{"n_layer": 8, "d_model": 256, "n_head": 4, "n_kv_head": 4, "head_dim": 64, "d_mlp": 768, "vocab_size": 3020, "activation": "silu", "norm": "rmsnorm", "norm_place": "pre", "norm_eps": 1e-05, "positions": "rope", "rope_base": 10000.0, "rope_fraction": 1.0, "qk_norm": false, "attn_scale": 0.125, "bias": "none", "tie_embeddings": false, "parallel_block": false, "init": "uniform", "init_std_qkv": 0.0749, "init_std_o": 0.0187, "init_std_up": 0.0749, "init_std_down": 0.0108, "optimizer": "soap_variant", "lr": 0.00357, "beta1": 0.95, "beta2": 0.98, "weight_decay": 0.17, "lr_head": 0.00598, "warmup_steps": 200, "schedule": "cos", "final_lr_fraction": 0.1, "batch_tokens": [16384, 32768, 65536], "seq_len": 512, "doc_mask": true, "train_tokens": 110200000, "steps": 2949, "dataset": "wikipedia_en"}
Each number is 500 + 50 x the weight over its row's rms, rounded and kept within 0 to 999. Layers, rows and columns count from 0. Numbers have three digits each. The size before them is the row's rms in percent of the matrix's.

# q: layer 2 attention query, 256x256, rms 0.116, rows 0-115, columns 96-127
# k: layer 2 attention key, 256x256, rms 0.118, rows 0-115, columns 96-127
# v: layer 2 attention value, 256x256, rms 0.11, rows 0-63, columns 96-127
# o: layer 2 attention output (transposed), 256x256, rms 0.0989, rows 0-63, columns 96-127
q0 071:468574480472572482437578479495529414527475560505445500498512454418483467468476550427463581490455
k0 075:646560484423412539466488469588674513563503424491470373508545454571471509511564486552490505513514
q1 078:468467514526479483469465464558462553423553416446532445556447402457559456447536495540533345456477
k1 064:449442406472521483524442540471474443592568481582518509388486552421695489572506611424507461429411
q2 076:545526541501456420487688492451608533487469466381492482461474484564525483511494558543480457491500
k2 068:444452480543536513567478467413519522462545421584524533526573551442618552580428520548532512489455
q3 073:443490468476488504516386494436523414490548550509554624451443431501551495564528540514455568539391
k3 067:531513495430486511500557523516494533522456614500479512494495407510496534435537522491538543520542
q4 077:516533448578488504439438458568488385538560508433460472545527648489565455474517473516577465588456
k4 074:475516496440489470447422492550484434439566471506418474477442584528547493423558539550489604483531
q5 076:544478428458571553517477544541518491493569446473489476466405651488464500541401548507478459467505
k5 075:485510511522495467473516515491454569383510451412573434489473455441533519498541454614562523530457
q6 076:405549455412456525454511558341542539536521515460539549552521532436534531408496445444499512523522
k6 078:432492462507539556571375484481583448532556503478449442480537566540531512498496553510430484468531
q7 073:526449590488473525411550512442470538531544570495490358486560464536471475446487419433486566512530
k7 076:461529502516595454521481498569543540499485464575406426524521559481456409512490459486507546459546
q8 081:465453475470547588587353485467510512513618562417457472429510453467478456560495506480468440529517
k8 080:495530557426511561577541448571498504586449487427472483554511544455474520500561499561472529566517
q9 074:513495500533438587511462537499464457520493488490511465521464534507560480534522559535496421477476
k9 076:540609531480503528413488529537436425450393488532473558514549526468430503506500513512517513553497
q10 089:436526492528468485481543503510525475544383551485572494503532496510481472499533427462446485482504
k10 084:467512441581526532483504490418425475476487493527541623485561593460543508468435504518489457453497
q11 081:453511550560555447405558569461433432462539451535472469529510555551508523521495465461576507494547
k11 092:442456532482498510509528564559514470482551546508438391555529437452475495451531568513524498442477
q12 090:560573578514518482523567499535474515499501557536509431519457529558396456493501478573423533416527
k12 091:479553515520569445510474463477472573481517519487541522522554444415485484501467477487521565435426
q13 083:522533491512601473517512423540432600458512474628538539468429583493484475547516554488416552496486
k13 089:611486423533602544575661487514514519490515524553501519471470474430503515535613391550538496533377
q14 088:483554560574412470468471506533567493473456474473563541515464541588464516465570460533462572527429
k14 085:608450537494449465514583510460441517429551499473546510546566469517451562507554539516524490486434
q15 090:417532533482552491426559462456498509554477494545456499505534500504424519454593411465526483545474
k15 086:503562461577583446539410471515479559602486412528487511569557513517439456464467508503505466484506
q16 082:424509462538517460506518522521472579535536521432543547482445601427557472495496456463530550484518
k16 086:510504492539384486559423533495466611478482436494370409444521476486447512506481466543500543458510
q17 100:504472576485460533461523420554480508506491499519390510506471465522481524565452522384461507520604
k17 098:539388526464457466575611452484502485514421516462526434519470561512417497504428509495542355471542
q18 101:455537495527497452485510517519468523578459544496577560467486488517564566490403404415611552517505
k18 101:405599502471484491533452494476528537548580540573458470469546464462486560483565473476514464507507
q19 107:544452494438421496516487489452465546435539408575568595472494574507657452444428511580433449485474
k19 115:535573482536527395507455505584577458542402479532477561450466518553460533585503515516511437467456
q20 101:506530457439494449494521488561401501431531523500517498492550502480503482449538446428429451453467
k20 111:501522511539579404512482482443589513490465499557557607559493473550458588571488613476481459521448
q21 094:513468516499515499530557531518441457446453557517437521586507594524458511526454589519542535412577
k21 106:432490454503543513521458514541454444432403463546436547506566644496499447500577452459473435425487
q22 124:562595540567444570493524552523490448499489535413478475449501419543459506515468456477637488457575
k22 117:447525497490496518432453471647553456494419511507577486531536488451591443564488545423498602439473
q23 098:472474600553450558587526485497504551479476497480494450429442513454479496533540558500513458507465
k23 098:512469541509428511592471414459488458480426492491543600503463465467573462454479561505518477546542
q24 101:537509511488545530386505512567490520492503460550521463460514605389486498476549520504483530503425
k24 112:531568493505592514532446471556436490470600425553523485555438566519477527542481393548496518455506
q25 085:636520518547499490496533467570462566504458545522477463499510537493516485423461468470534539511510
k25 093:507569500489455545454565537557396538470477520572518463457450580463565443509519578527498543471524
q26 096:519540596436466569536500568480536514458417520615485448504525539548541409517399516489450423419498
k26 096:411477542523521441521557506548440488545522563555463429459460483434518519485525458535510440455519
q27 093:490563497457552470514417527557563499495540500487530576501579405518487478534488545481596510460544
k27 099:430481556468479564567379376485527579490585560504408538491554448421514540474436505580504470529569
q28 099:568532529515483548468560411429436471481492451420446502509404557505511449569416470438488476515542
k28 105:501503535538403478457542601481460491503485502523414508528400433533565500518522562560452505435439
q29 107:531513547505441493522508423469520529489517564490495559473494425513461479460456465509626464493487
k29 108:468534545498482527545504476577511540606521422549454483522511479419574483425473435489555551606501
q30 114:527521506454515555486444477429432433495510453421480468449458497581475544542438501456594491530528
k30 107:509499488538471542524469466622545558547430456570515538531540494481537489498500528490466471486458
q31 109:460550510445431461567471509513542505499536560492440479422603509482550550480566401495494460542416
k31 105:437583544492543449571475429542563540550521465559468503471479451574556582462431524498525528525531
q32 079:433555543537471418448574424529478579504494485526491421480541523491510562606466489468539440431502
k32 072:420466490511509503494440427526490511549589471545533519431537528513471537548479572519504554500548
q33 071:507474469597469553559562529441557467574520516512511434547468536478475489494533571513487460519433
k33 074:550491460465518570545529562502544534420547542468490469477491444452495541477543506611362497536457
q34 072:396472447481503473518501509536589456544505508501375491540558521608510478561513553525503481619467
k34 070:518543510490493429490500590527504460388535496497593526550505438494567487455601525489509573543460
q35 068:441525476501539515492557519455562415546523487477502611496493424480467465552484428585480453526522
k35 065:541544580544524518443490420450696535601463486499575401495516514542426580376501504535557566513556
q36 088:389478418463410497447461487545530572473507533572511565495530575530580511472525510486559482561489
k36 071:507495456471486497476410533433513514539592542519419529541468517471499546566448514421417480481472
q37 079:511541483519512637539453527510422409532630496596497518514446481496425460490566541484579498555542
k37 071:486524463466414457455588493574507455548548451474525492496559507547463509560511523454551597513489
q38 078:433474463468523499524595518437465451535423466478581572533527583537490539472473484541395473471482
k38 079:437475529500514488469468525518501473459450532554403411480529563563488545520531420504490413489508
q39 075:546540408534518448520531511447437406568507516511468442502554485498499503468493448500514479490516
k39 068:503439456410528565524462418446470474515490483399533579569444477529571425527476551454409535547521
q40 073:471469558503511520498562572428411491471446508459493516500490457444509541515470487446528539489552
k40 067:431564439566471503589436424455577534529502411420537503568584486431475479387435586571492405490510
q41 090:550526491496483452447504595488570455499514449521436536488396456531352540452578495518569565466470
k41 080:448596450557593522500522490459487529454513456547411557419576503437496451513486507491535508511495
q42 079:526520603542520491533453558544421570492479444559639411445559578518529559472533430566451457484482
k42 076:548498453332461494485508477437457448537469568474460433491522638513475478591573492544507527469493
q43 088:603529567507490506486495484526525521492537455430441565595588521488449493517532438505476504522539
k43 079:563383483501490502420439432462565484453425507506508541535498509474447480536515518535497408520490
q44 088:489546497491391499589510512507575520519524504581584486568482441574544569450504501534524471596519
k44 081:473391505513419496471546507493449455478525555442406508418415394447522553469498526524443603434502
q45 082:524492481564484589473487471495474516475511593529613576421522429483543522534459524532470483503460
k45 083:488447576480590538427556448445483500466577498493533580449452516565404495590511509517504525644466
q46 081:497621574564488479482458553546534501500559682488504431576546538492507550497417502414517551505500
k46 083:520432540508548642490535547383493534523523527436588632503485519517578495429506469454354518468580
q47 073:498477467471593500516547552457486527444457400559453441484514551559531503481555555447439438557510
k47 090:527429487417500489417462505457489439473411441459633539453493563518529473526520560515528503467396
q48 100:493488444563402473466551522531473464427419475577554519416411437500556426511454463473600440541430
k48 098:477578472520538512444529552510447519509463410580457410480555551467472412539508494520498613522452
q49 096:541472432541528514492424556438555488417541466553591548541522559468405447501523342499510523512474
k49 098:518453402464522514515430387481530491452538431624385448547522550483477517539561477458486421518544
q50 091:540498543466477467484497519590476482468527531463530492530491475531490495489472509521454420524501
k50 096:561516502420536461534579513444488458520491556487447617526460546483466452496488503552490517438509
q51 086:542544548454502566560484527490494537518509494506556414694471458406546489452517429563475540432464
k51 095:448475546550518443533567552503535507461482447428432511477505609527410509427523457532490566438454
q52 099:494538506637526517444519499502572615534461479477515474459459459464482499520475561521444500551524
k52 108:555413477465416489471460576425435565350528471562559509458503477640525500522597520548482472496602
q53 098:534497622473416500503558424509521560451565462476505492406515516579461499545472443537481454509593
k53 090:461541528508531521532453472507497525552421554552547508497409458475506422484449501502480451479600
q54 090:585515560512517496480498536388459410525486456457524522530428482448507481515405513349427496432598
k54 108:386451460538530538508477524581548410491387498576518450569461537380607483492490461411514456499484
q55 098:517588451474504514551566474519503484499533570395516498485519489515543420490573527580461542522535
k55 110:470495530483493495491559467463570473611577595477565542526534471566514427480419585463450460547554
q56 095:501518460470551508513576441447430501479520406428434611545552564564454580477443493460470560522479
k56 097:458590496471520467490430568518538612540448407536594572532476444609400577535530541519484552470416
q57 102:490588550532550521461546464579454497487455579444476453497501415546441609530425489552559547493526
k57 103:507525502586520471488490486389335527514447594501563486459474579482578426489529451533480473436494
q58 090:569398497516482574430533501397495432520569560445467517599456480526468585569520560485455477479531
k58 099:536457436538375457498514470458591527465568560526502452606515494524475566515406474534532452498445
q59 112:511550505505449463508521505523520435473548499423494559528516410589483567522431462406514456540459
k59 113:396480530468480456452471483557575485493489510419611611480482396458534432554443545455455541534380
q60 106:442534486431614521431348499486444401493495489530518572476505510458494527467549493550556533467477
k60 103:477497543508505503453488516633433568504494493545472431585599465386520499521458551539528498559435
q61 107:559473485458575572516506425510534543440440514619486436580463495464465487472461627433471516529538
k61 099:591526515571553607524464468437419530485456523523459523590493566638475437465523447505527477486470
q62 094:537414541493560554453544458561492503486481519373452376539516483489486506561517512497620516440581
k62 092:516557489563531600477513542535493566512401512472524499563499631423529475515523498490415439434556
q63 107:465468665494484521549518447510495539573453560562435509578533475540516476508462470371633426474540
k63 110:481485510437494423491489558577488525556431474527533507485461427477586456512519426511529446538536
v0 075:519509455513510597477504496480479477372501497497460505505599431565488568513492399469478565462508
o0 093:539529525590597449499467467471559456484481512553512524547419524563530473534474480517472538446576
v1 084:519486562387509480536519516455537439522496508528545535441517429515506455520527466384478468578557
o1 099:428485490560445506508513482540463480517507459549477543557537483454480507548462546445598479471463
v2 083:451530492516544527546547567386459508459570444524555512475556493490425556537501500511522434484497
o2 096:540462455542428571488489446620463443529481467493491551547545605564527469545481511503521578452521
v3 087:477416509565573532446502460406522516471549398494440581443525526484489465412365447515522505468437
o3 101:516517431467554495523488538470441457611491497506482492449511529441535520480574505415527480463539
v4 091:475491539496504558440622577534553496544496485511478464526446505489466522595448545484508596600479
o4 105:565549511493492529556512460515528559503498525511529524612533482483446514471521481533497554511547
v5 085:491393469526548531499536473497626485526412581549517452456470529478512495438562495480470441482444
o5 105:484468501471471523487529493528440520443560490455576471403442507506508465517418538466587496477558
v6 079:574512456498472507509444480566605556476511457408463561455543443469457458477492509559497604550429
o6 091:633671481482511537475536532510517472496543539506454496429496449555503552501470608477454419544497
v7 079:660532591472498401475495582528601495557464506532451541451563446518458514563470456530407502457481
o7 096:427385505582614463557550470500480521476521422553422489526473503477499464467506581465494539476553
v8 088:493526477562472504452449563544556493529602465543484530476399484504476498590575507483461553451527
o8 104:546520563533462466452509475405497505521408479418606525511566506464482641451491416531537489556475
v9 090:515563516520553530402501506481470493528530474536447526478513490462528489503526536420512578440493
o9 102:538510510467514502396503433439454494513497548491442412519544445427513588486524494530552476455421
v10 084:427474515518396479536437458496483424451502394537445593553516469584487527547513418491432519515525
o10 100:423488602483577481443444568410576496520477525520616482522519562547486523483584528372416447541493
v11 087:536463496456469405531579478443546480483495418507345493664504519580449533466517457485463476529458
o11 104:519575558458487488407486523528499496540563557512571527539520468519581477502498646388536529444534
v12 082:468430465487540460557521445455368457533490564456446543423513508424584511581523446466401523472513
o12 096:557357409503570541481479568514588491441464492499482487487450483477523454507449486484477514416574
v13 088:473500528413447474502428491460491552480552520493573546632530458515549452562489519458561544518496
o13 101:400503522480490518518461462472428503523506533471507460466486553454529505492509568438460484573509
v14 079:504553524431553448463514498491466472507517480475531596507498511504430481505453515539511409533519
o14 096:493454512552458571572464484529573574433520440551556453452586517444520498573485511551500503529413
v15 080:545612502563510532484457539491385552526501423460364536564487534425474479525558461470554539483466
o15 096:515502602519576517485541481492582541447448507582575490488555408548561452452596500501500474388438
v16 092:504490507425477448538426364543496473523479420579542600509492548492505530522546541530489558503447
o16 099:542449566526480535513543540474496491362493496493490523443452422517498543508530514462480507470504
v17 089:507629556573542495496507413477577497449503531509460474479535434514424507489437505573502544569552
o17 100:420421529454406448548448514535513452440578475571482463562508532502558490544506466516531475455545
v18 082:494481408539506536426465484442476456470466503439548535544409416482497477513503455479473489540550
o18 096:505494491476466562520459486508458412493431460572474603569543606533463483419467506455512502542417
v19 087:557532483498480482465490457541409568577555508567466505513499462467418509599576494496601446507488
o19 101:504492473548498498445446563462394447445375482555498455584490517469520543460440490469497528429490
v20 095:497443606484443497557464459491519618556511528400440546438398432562567474479511500435501529511491
o20 109:579488400414447535535465549419496421439443461539441463515559498507523508532476479455444516566528
v21 079:508480564521540474481491519424617485470555549486428483519535543603485486569504530472517571459546
o21 088:495560483496434534539497501476512470463539506634594517490487486561538511491497532445473533528494
v22 084:423509349479489425477427584465470555447516499480623577580506519596483478467514513500529560532463
o22 100:496532536564477507507422395527495484531558536465413440499548550552517504539451545504512491443505
v23 089:501571455420574459479500476475571525552461499506562502532505541515474529497451487522498527515454
o23 104:472510479497457445469433505506431395571488530529444510438485438492579540487562591448621499556479
v24 088:503472409458498504434437516523378486513532478543533498519601448534559505554529537477528596467572
o24 096:516402492587598465479502448473547578496480490465499507519538493428444608413458493479519500498456
v25 086:517516573514570548434515541510465556460499489515551417557573544402523544461456531532546507430530
o25 102:450511443515530506575540443526506549509501474543445512549486422509559480512477492504444433419448
v26 097:541482486508498442531519588505530506506457515510456536552525549477528409572536575448545511466534
o26 104:560432567523489525557522558505474503508546487526558497520566503517507432406480422510445464479550
v27 090:508495421506521531518447466588424492523500546479558488552468473542554592600482486536564481528559
o27 102:488481479499485449502450490519685551518459478622527576522446498501501548469544567391500480525534
v28 091:475495509435444546414558498455468624499466507565485509559523440499447430470468486490504399543500
o28 106:547497515418585530567436542522458460477440538400553455450459409476553532517523505516552544521540
v29 092:514562491581568516525554396552544451544526527562544582533525506475440405540537541486488555599605
o29 113:543543503482435574504526541460588559495525440543485477533480510518553545592481515463543453359435
v30 083:509516529511444568439660444459481549505423552436561501449433512544491495570485436530580502516523
o30 100:486488551515567458581381463450406489598512559507488552500467560355527443534432489574345554492522
v31 080:507441557513614442528469441473442444482537524394416635399566437426514471504438488566548458497564
o31 098:544448431460534517524445535466507482455571515538515377536452506573426524517499423573457427635487
v32 074:490501520511475425425540567482529511521588490520568591494501567583517499570501515510461492529526
o32 087:369479526521479485549455502463485506479523444484535494539528489454402506471435535519480479534485
v33 088:460536453488451450454405518448528511489443542492488550443584484414504506480508425503453576524531
o33 100:496608573434443443511541520539494522499493458512505525514503433491462442518396558518558538468439
v34 083:456465488515488519432485403476460514560481554580542452503582504480536402500442498499494503343496
o34 092:462458418509418439513459551512493529563553469517465527516473484473462624506495395463511502490429
v35 093:520520478498440508510469497515536381556492565510598586432557534507559468505527415577482538543497
o35 107:465514497546552452522464522453524526503503541464400430516440428459454479507569557511494508518466
v36 097:574491383544508544447485512518546503491480503475483539378577583526503394449508390546447499405532
o36 113:537532551527481496495444436543443621462465531587442469521449474528494441486423399436534396464525
v37 093:479508534518470503558454478533650509500528549384460453449472509564535526502424652511452491498456
o37 099:438528433600456414464522625515471564560563519577509489498562521427469503474575498496530560644532
v38 090:562498454479525547553372479530536491534503477589512357560495551507508541443457409481485513564507
o38 102:513555416515488436600479609547436521454474490507497640518479483516454542494559519503519580452410
v39 078:486570540419535525452533486546364509497493630496549409481488524514492453505524615526403496407549
o39 098:519469448567445518511481458497593519502470461593414473565493532517614592469478414526541539447556
v40 090:562523473459558467489490489504601376495590540363469486472540491533507516475424476447489486508541
o40 100:533503596589508458479463471490479533392473515558477540500564502471457467605509589471473484430450
v41 084:608628432514480452497497489480484477578534453474582543538491493515438507575413453449575446614445
o41 104:499567536482557451511421503464531558416516487536533581431532611513507450490439443531409611475481
v42 082:486482514576590489444496525487501572434457525468519550593522559491511511521554508560510477551453
o42 097:492512491457469438520486483470636428448542530537522458468575549503501445377436621529470579431482
v43 084:469474473435495477463573489448456561517480491435520529535562428482465489504503500576523500554483
o43 095:490508413507527448505443367530547460534505529582443508493488494481615540529472559514547458536488
v44 074:464519492490478509420585572384552492530505464584494489565533518523475587450562531578557499458421
o44 100:545505449579555518472491450489425452514513522365623518468561509577461478518515552517555495447483
v45 091:485545490529497565476548515427486512472516457526539383610416578400437483480461496558484605499424
o45 101:453513492468541387526511534514486492532555500545600487500477441573577496509520567550457532509545
v46 093:541503501483610480539573507456481399521355431475459588368467482439536498429544456490529508479575
o46 101:570483435547496517567446518498558562468469509511532575556484561416502482486454513496412430501414
v47 094:558584549484513484424488455577491551438417502552443485588546461519430491523523486539556537527487
o47 108:561538473491551451504489474579399463568550548462620550579550486569536475493558546551502469441506
v48 081:542576574513475454461498418465501519476418579598421543534511469491430497466529425508471539483504
o48 101:508651497439476481481534508560480472467556532310563528519551598579481449440527527538538472427521
v49 088:558482483527547437524542482514452557513500506508559451449447515429481456524485458431499450499461
o49 105:448545622537508526565557538584568424489553621499545449533554498524486500443526511572471580586543
v50 078:499509548453418484509528585427502499602655525467538489463505442433510413540572511458481615481415
o50 086:496444480545484504598495445422475516439495412477530501480599534554611510536511476505494460465469
v51 084:538555481471466497474642553543562443543440518458493591451588536542526450426474517480496494523576
o51 089:469473504500534524558462447462469474397486588542575467476461502497458476514527548486424412469463
v52 087:514523523620419537531469530522502442541506506513439597546445431454523527492514458487488469503558
o52 093:570492497512547508460505496440534510553506435539635498466499498501392439481541539519514567449489
v53 091:472481471496485446463488415470474469546550548559532456464528414516444494556627525427592554431535
o53 106:441459513561475512528491502487512631457395471491455513594617487557490591424498503413380450491435
v54 091:496521526478481402554414478519495501523483502415549589420370496503535508467484421469426540482470
o54 105:488445454457545515550456486478457450502463608483390389541532519527444425557530601466541440516546
v55 089:555434451528447520524434462506514501490488616449437524537475478474497480473486504469403548544456
o55 102:555490545534561528474504510502429456556549413522455477494519508605452455514575543591521492525494
v56 073:470578476530531520543446444479457480517489457448477520530516491441541540492503433563602566468588
o56 093:578478385503432425491485426415525507509423495524453602483500467524485419418537456472546556528484
v57 088:532497507469459502450599462509448530560509543466488562554465570520492483601482416554549468522505
o57 101:550562492515490521599485451426537502467520535651574515457479429484560440428445514483518478522483
v58 086:519487470448384547441465531496443553546451524497487345530496518514573519436481522485487428468518
o58 096:450538354501480512549498607547470445578404486510527511547463489540433536548490474512554516514481
v59 089:436567539548514561562480548491483483509542478475479453436528485434499495485500382560553490492509
o59 095:615484520389475494446475523479468493529487459497530528450404558556484436554515535538467515480550
v60 087:559623504559543500542505492500547470488477539521492453448526518452424453520529477626492474540493
o60 104:524537514516524489501537502531547568527495491395479491505464528558498431447447533481489558389496
v61 083:482514512596412450489574507500543459457535559445504395460494451413514468501569517493476457584576
o61 099:544463511493542574551472530492584549509506585464526546495530516530313540455516439466401556486545
v62 087:463542459572345509508457542480534491507522443535514515398461533543440455481571457559482394470492
o62 106:542492455520538429444493530491370483592465523432526445469469485519492420493492523516465550471454
v63 084:484474473458405462439488516524546509464576504463500586484558506514491519468506607537447501500477
o63 101:556542522629503448559482668491507493494504546522507407505543530551454453552494452499493486541394
q64 130:489516541435405546505472479464475507547592482486495569518468548532451415464522524568440497486522
k64 095:588460427520632532501430519486613554494545566565500526455524475507555555530360510497505461436540
q65 102:452519506558468481419505490520576495503517499432482580450551489594542467473560503423461474501491
k65 096:427462453529496574576443504585482549527432509508435436580484557506501497521475540460479476566473
q66 096:438476506577568544516555487506534421440470492555437534489487495544590604500516570490439507512544
k66 095:464570591540424484418509585528488451608439479445482490504392574426462524460448485551536524512479
q67 102:536537570566487499565573497456543442541531460582552519514498488433486375487544486457523513583558
k67 103:451400573465490397492487550503529513484445412475447555479501489526509565486374515510518516565558
q68 093:503443513468485482557521603452476533458493404511546429547481469535492469452546471485476566524509
k68 098:571505539466495534470522521443558511511445518665482532511463559511491495477464581451446496520539
q69 093:425489479462462430411495480459424482519483537497472471406565580488489465486498401456529464557498
k69 095:471464477519606445559487554475496523548541566515399464554524478477544510485537551553534477464477
q70 091:451398546469445395478553482481490440445524496494486444453438570464521495450481392494452485490515
k70 090:566618612359569441434535548558466653463512463541480418476551514540524482529478523513425495547485
q71 095:527464472587503601440424539470438604499545476462512487516554456531537430490565507535548490413604
k71 096:459504535497528474484558584506522390601433519488613482507480581505464538490505437503524437535538
q72 100:480493495579465530527557530473479535497493506517509575497488460494541550650528482517445544543544
k72 099:501470507417505509487474642610438520496483532467501510488461482529572560475453519486596547454534
q73 099:510442465498516390504545541471459531496522471421517461508423477493562492442440487471505514523464
k73 093:446505515601519546522491556411539497445499491526484451452490545479524519570530406554447491529564
q74 102:358478460474426577509473438568517482521494527407448520570439463630423505462562599549498472481513
k74 104:503541522512469443520548581425489390534393570542522493437504513502496514381519449471451611577518
q75 097:521385516458538484491535500492490455471480485504529419550571520513521558469518448470449490535546
k75 098:466520483433389449527428543567498521407482566486486663498494536454464518552537544565581451546398
q76 097:622458452563574480496414499424530557538482494471531458467464495532509385632472457569518503592503
k76 103:502448482514500571429497495498475588517502548555560511442456513530519575450557458510451537529467
q77 092:474573532529425544482534473514466477489546533343426533504465517561502494496520567600452418560396
k77 094:478500505573509464520490491473608456444509563519501422570405476446529554417544509393577552454532
q78 104:447505465535568566573530466589464526504488441522485480539394553477517529514553486493385544547500
k78 101:602471578474429541452526478458469513442465486548540642533442430559511477503440560526488528472524
q79 100:560533491632563497560436540530528459479574518499558501530488462447477441445551449516527473499438
k79 103:467456449534467452493525393480468572521512578563463434547434519460551453529405486491532430473443
q80 083:451519567440518433520492589529412421524494466514562527442528564444524476552511436482509452372489
k80 095:542523537543527546576522478480496624496413428489538596509517556568616440412513558590477452495549
q81 090:556434510488464483605574565471441489454512504469495468412513509521475470512529550450549417539508
k81 099:450421580477442525443478458480490516514459586492460526541438548554448523514491449509482454445409
q82 094:466497420473434611514452551434491505500492531523485517557553537616481559389452529457501340526524
k82 099:535487475554491510501523473541486408575576463390580523525519476486505508469557460517512591585495
q83 107:510573494484414510488472551534436507387462445475565509458510536548568439531550542586515494448492
k83 104:436668471568549559517473570487573494495463529488480530515465551516580494466516439474530493588518
q84 099:531475497538453524465476458484443561502512532448563497427499537479550499509470557537487442511562
k84 106:469548589590508394446531459480441531528513519555463495500537482536478469516517435442522500507469
q85 102:448447481529510515531489545415496469484454485609461448560462556630539513535576506491453551531382
k85 109:422548503529546491540482582525499682495511454503476506473461439549468440500428548380516498465543
q86 103:447446466478457536517471518487459563485555544514508546409511535487497474487442499533464501486513
k86 098:433501622315493533470457481491463410486446442538472439514463399542561442420433479519461560499446
q87 105:505501535490476558577529483528513516544546375451407611518499459519473443417503451406542416600521
k87 106:499513479556503467451465510543439498490531582517443568489433548435507448497504523491510486602521
q88 093:466550529546493496498512393586436529478489547486519470488425483535573445539529492480519504466411
k88 100:525501556512459460505502502577601524536395575455611366527510488569495559414496578460487553478583
q89 099:485427483486629476515498494521533510578575490542524405412405573549511470414486500587472545552474
k89 101:452595493475464535554458442426383467586368503551461457506478397423478535476466484461570462537475
q90 093:473403525465401536466540444537416524400374520509509499481486482527491438502491451496549503614469
k90 102:493433610518501502453464479521529494494441557490432580467401507625456498496486510421417501483562
q91 108:452509458469506480467557436549486499503483529468499414439519496442531457462564487425459538456522
k91 110:512470511517560502439431506521404478552410485420496468527489547443540478502425541502531539528526
q92 094:453450552406572423595526529516638444513522534489592565520567440453579514477544573422386504433482
k92 102:466583421549401457392466533536443500390525491575510538489448528485420469434441506510483431481531
q93 104:551509489391502511547585470490534455459471426583415671556383476502543480506550513506502457491488
k93 101:483411440456525482525523501532489609433482558512555513441414559629527520483457450584389534469464
q94 103:514551444489536463514477518502457561505497517527525472430484426502564611494530554430373492459511
k94 103:524508584487482498388477525429456463467479470510547498504475469608525416535476429549503462511511
q95 103:483488454494536521557579567572427459506467493514512497404399449441489516599522570555543462458412
k95 099:539526547530468461551462457523518498478449534456421507479480530486570454496446412430542526504532
q96 110:508539682515545517429514469499491488476402609466445442539496459489537587470524559364549459454514
k96 078:504523443490545531558471493617481463535683508494465500491477523501519463455473352535463568555497
q97 097:491511442444438577466536513482534554463531494538450588467481504494540506548463547499417535554509
k97 090:467445475506458524499416537590474468536556568392472514479481572541534348490443443497504526454490
q98 095:516507567482575437578528545445609497448450390555465472552535500463417517511471401516498341508514
k98 093:499512432557416526493497465484498541493452568540486555558482476474530537603464638473459545491395
q99 099:482572459469514491527418506505506443545527511525450489472501447549476499519553594449527507557404
k99 097:473497457542525469542486454500603535512476542445473571475442511521485499470493398482532586492521
q100 106:501445458368543573485510488478494532503606445541443467466526509414427483465530525483600519470404
k100 096:562438499492474529485522535502616575459485487464582477524501469532500601473537446520408453471527
q101 094:470492469485597467507473468473518460503531559587473461531539523423519478559467521490545491515496
k101 097:553571446515408468450521511529463534559495445402519453497544538479444518575504523468454475481446
q102 086:532441477551512537441415567466662529497483542588485529492528504503552479510498424551456502542513
k102 090:580485605500432465508511481376485500553527437425666490529553543494474471448581532465568499543461
q103 099:566550472436471450543456520497444417512515449426490589518567418457514422529490417391478510406532
k103 096:474515429526453403525527513479566477451485533469482493521567530542596416652527469513579498501407
q104 106:470538424347583484530525448531432410466472563518505465533616423519487417403516461521597513499484
k104 100:427505460562421506483498513518529527536630532471493497490549470520446561562557552524496414503503
q105 099:552422576494406490422533537509487512497537560465463439388463579492427507564539592483407537589467
k105 101:507572456478459414461425572514528535530432531563485529529419478494535452501455444593539609515435
q106 100:568519506420440475517455513472429440541506457381549368484490454498592557554555488422585563510472
k106 104:529493524511479607466612500596464569479385542561466545504468523497548560529563508515476528585467
q107 101:516573483499587532546529427419488505525489447550500486511468475511483461564511412461541510482452
k107 103:478552455546527502554513504491503480505522542500431571555464497588532557534432527500500446507468
q108 104:496575480479527497527407593482419584431604437507584523481518593533483431404539468433518396517539
k108 102:444526412473521610526555480463500498506515506506468524457497491493566414455400555536507527447456
q109 102:502401518474446533504504464527462491525530493460480430487391553556495428524509556455550442530517
k109 105:505516563539619458512406517463513514529579459400521567506513433525575490531485519545555540493648
q110 092:474500552468432512559529422546511460602535506496515560495557447469562439413527482476423516512429
k110 095:507398538583493433513510509484580504486453457515427506480529533465490462497498570559543410499599
q111 101:508563508458509406672522457441517463508555490459546516421518499552528506518467503535446533536528
k111 102:482500423562484492468565474577542550501504429427551535506403485509484443501494433462544536492485
q112 097:486495569455497452624407473476408485470451579440549460520434509523593437479441433462454487515555
k112 097:553473437447550510521439574405465489503516459484521528543411507539462490546647547434479598382491
q113 111:504465518480524436503472440642420453538460505483574393495501472503508510569557549529435514488454
k113 107:487580491478451500439549578496502487481560580525456496432618550431517566512566516465569533487488
q114 097:448464548427498555528490484500451414522490456594583478545491449474447444463561492331430466603560
k114 100:486469468452415475514576496553536500508397485483532492536443529535549512549551495550474535453528
q115 098:455500558552451526556479450501466534500536419584559530435537540519629527471472606511575601457533
k115 104:444524494486498509433553463534592472557475494341545469527438387540566460564480520527545477507578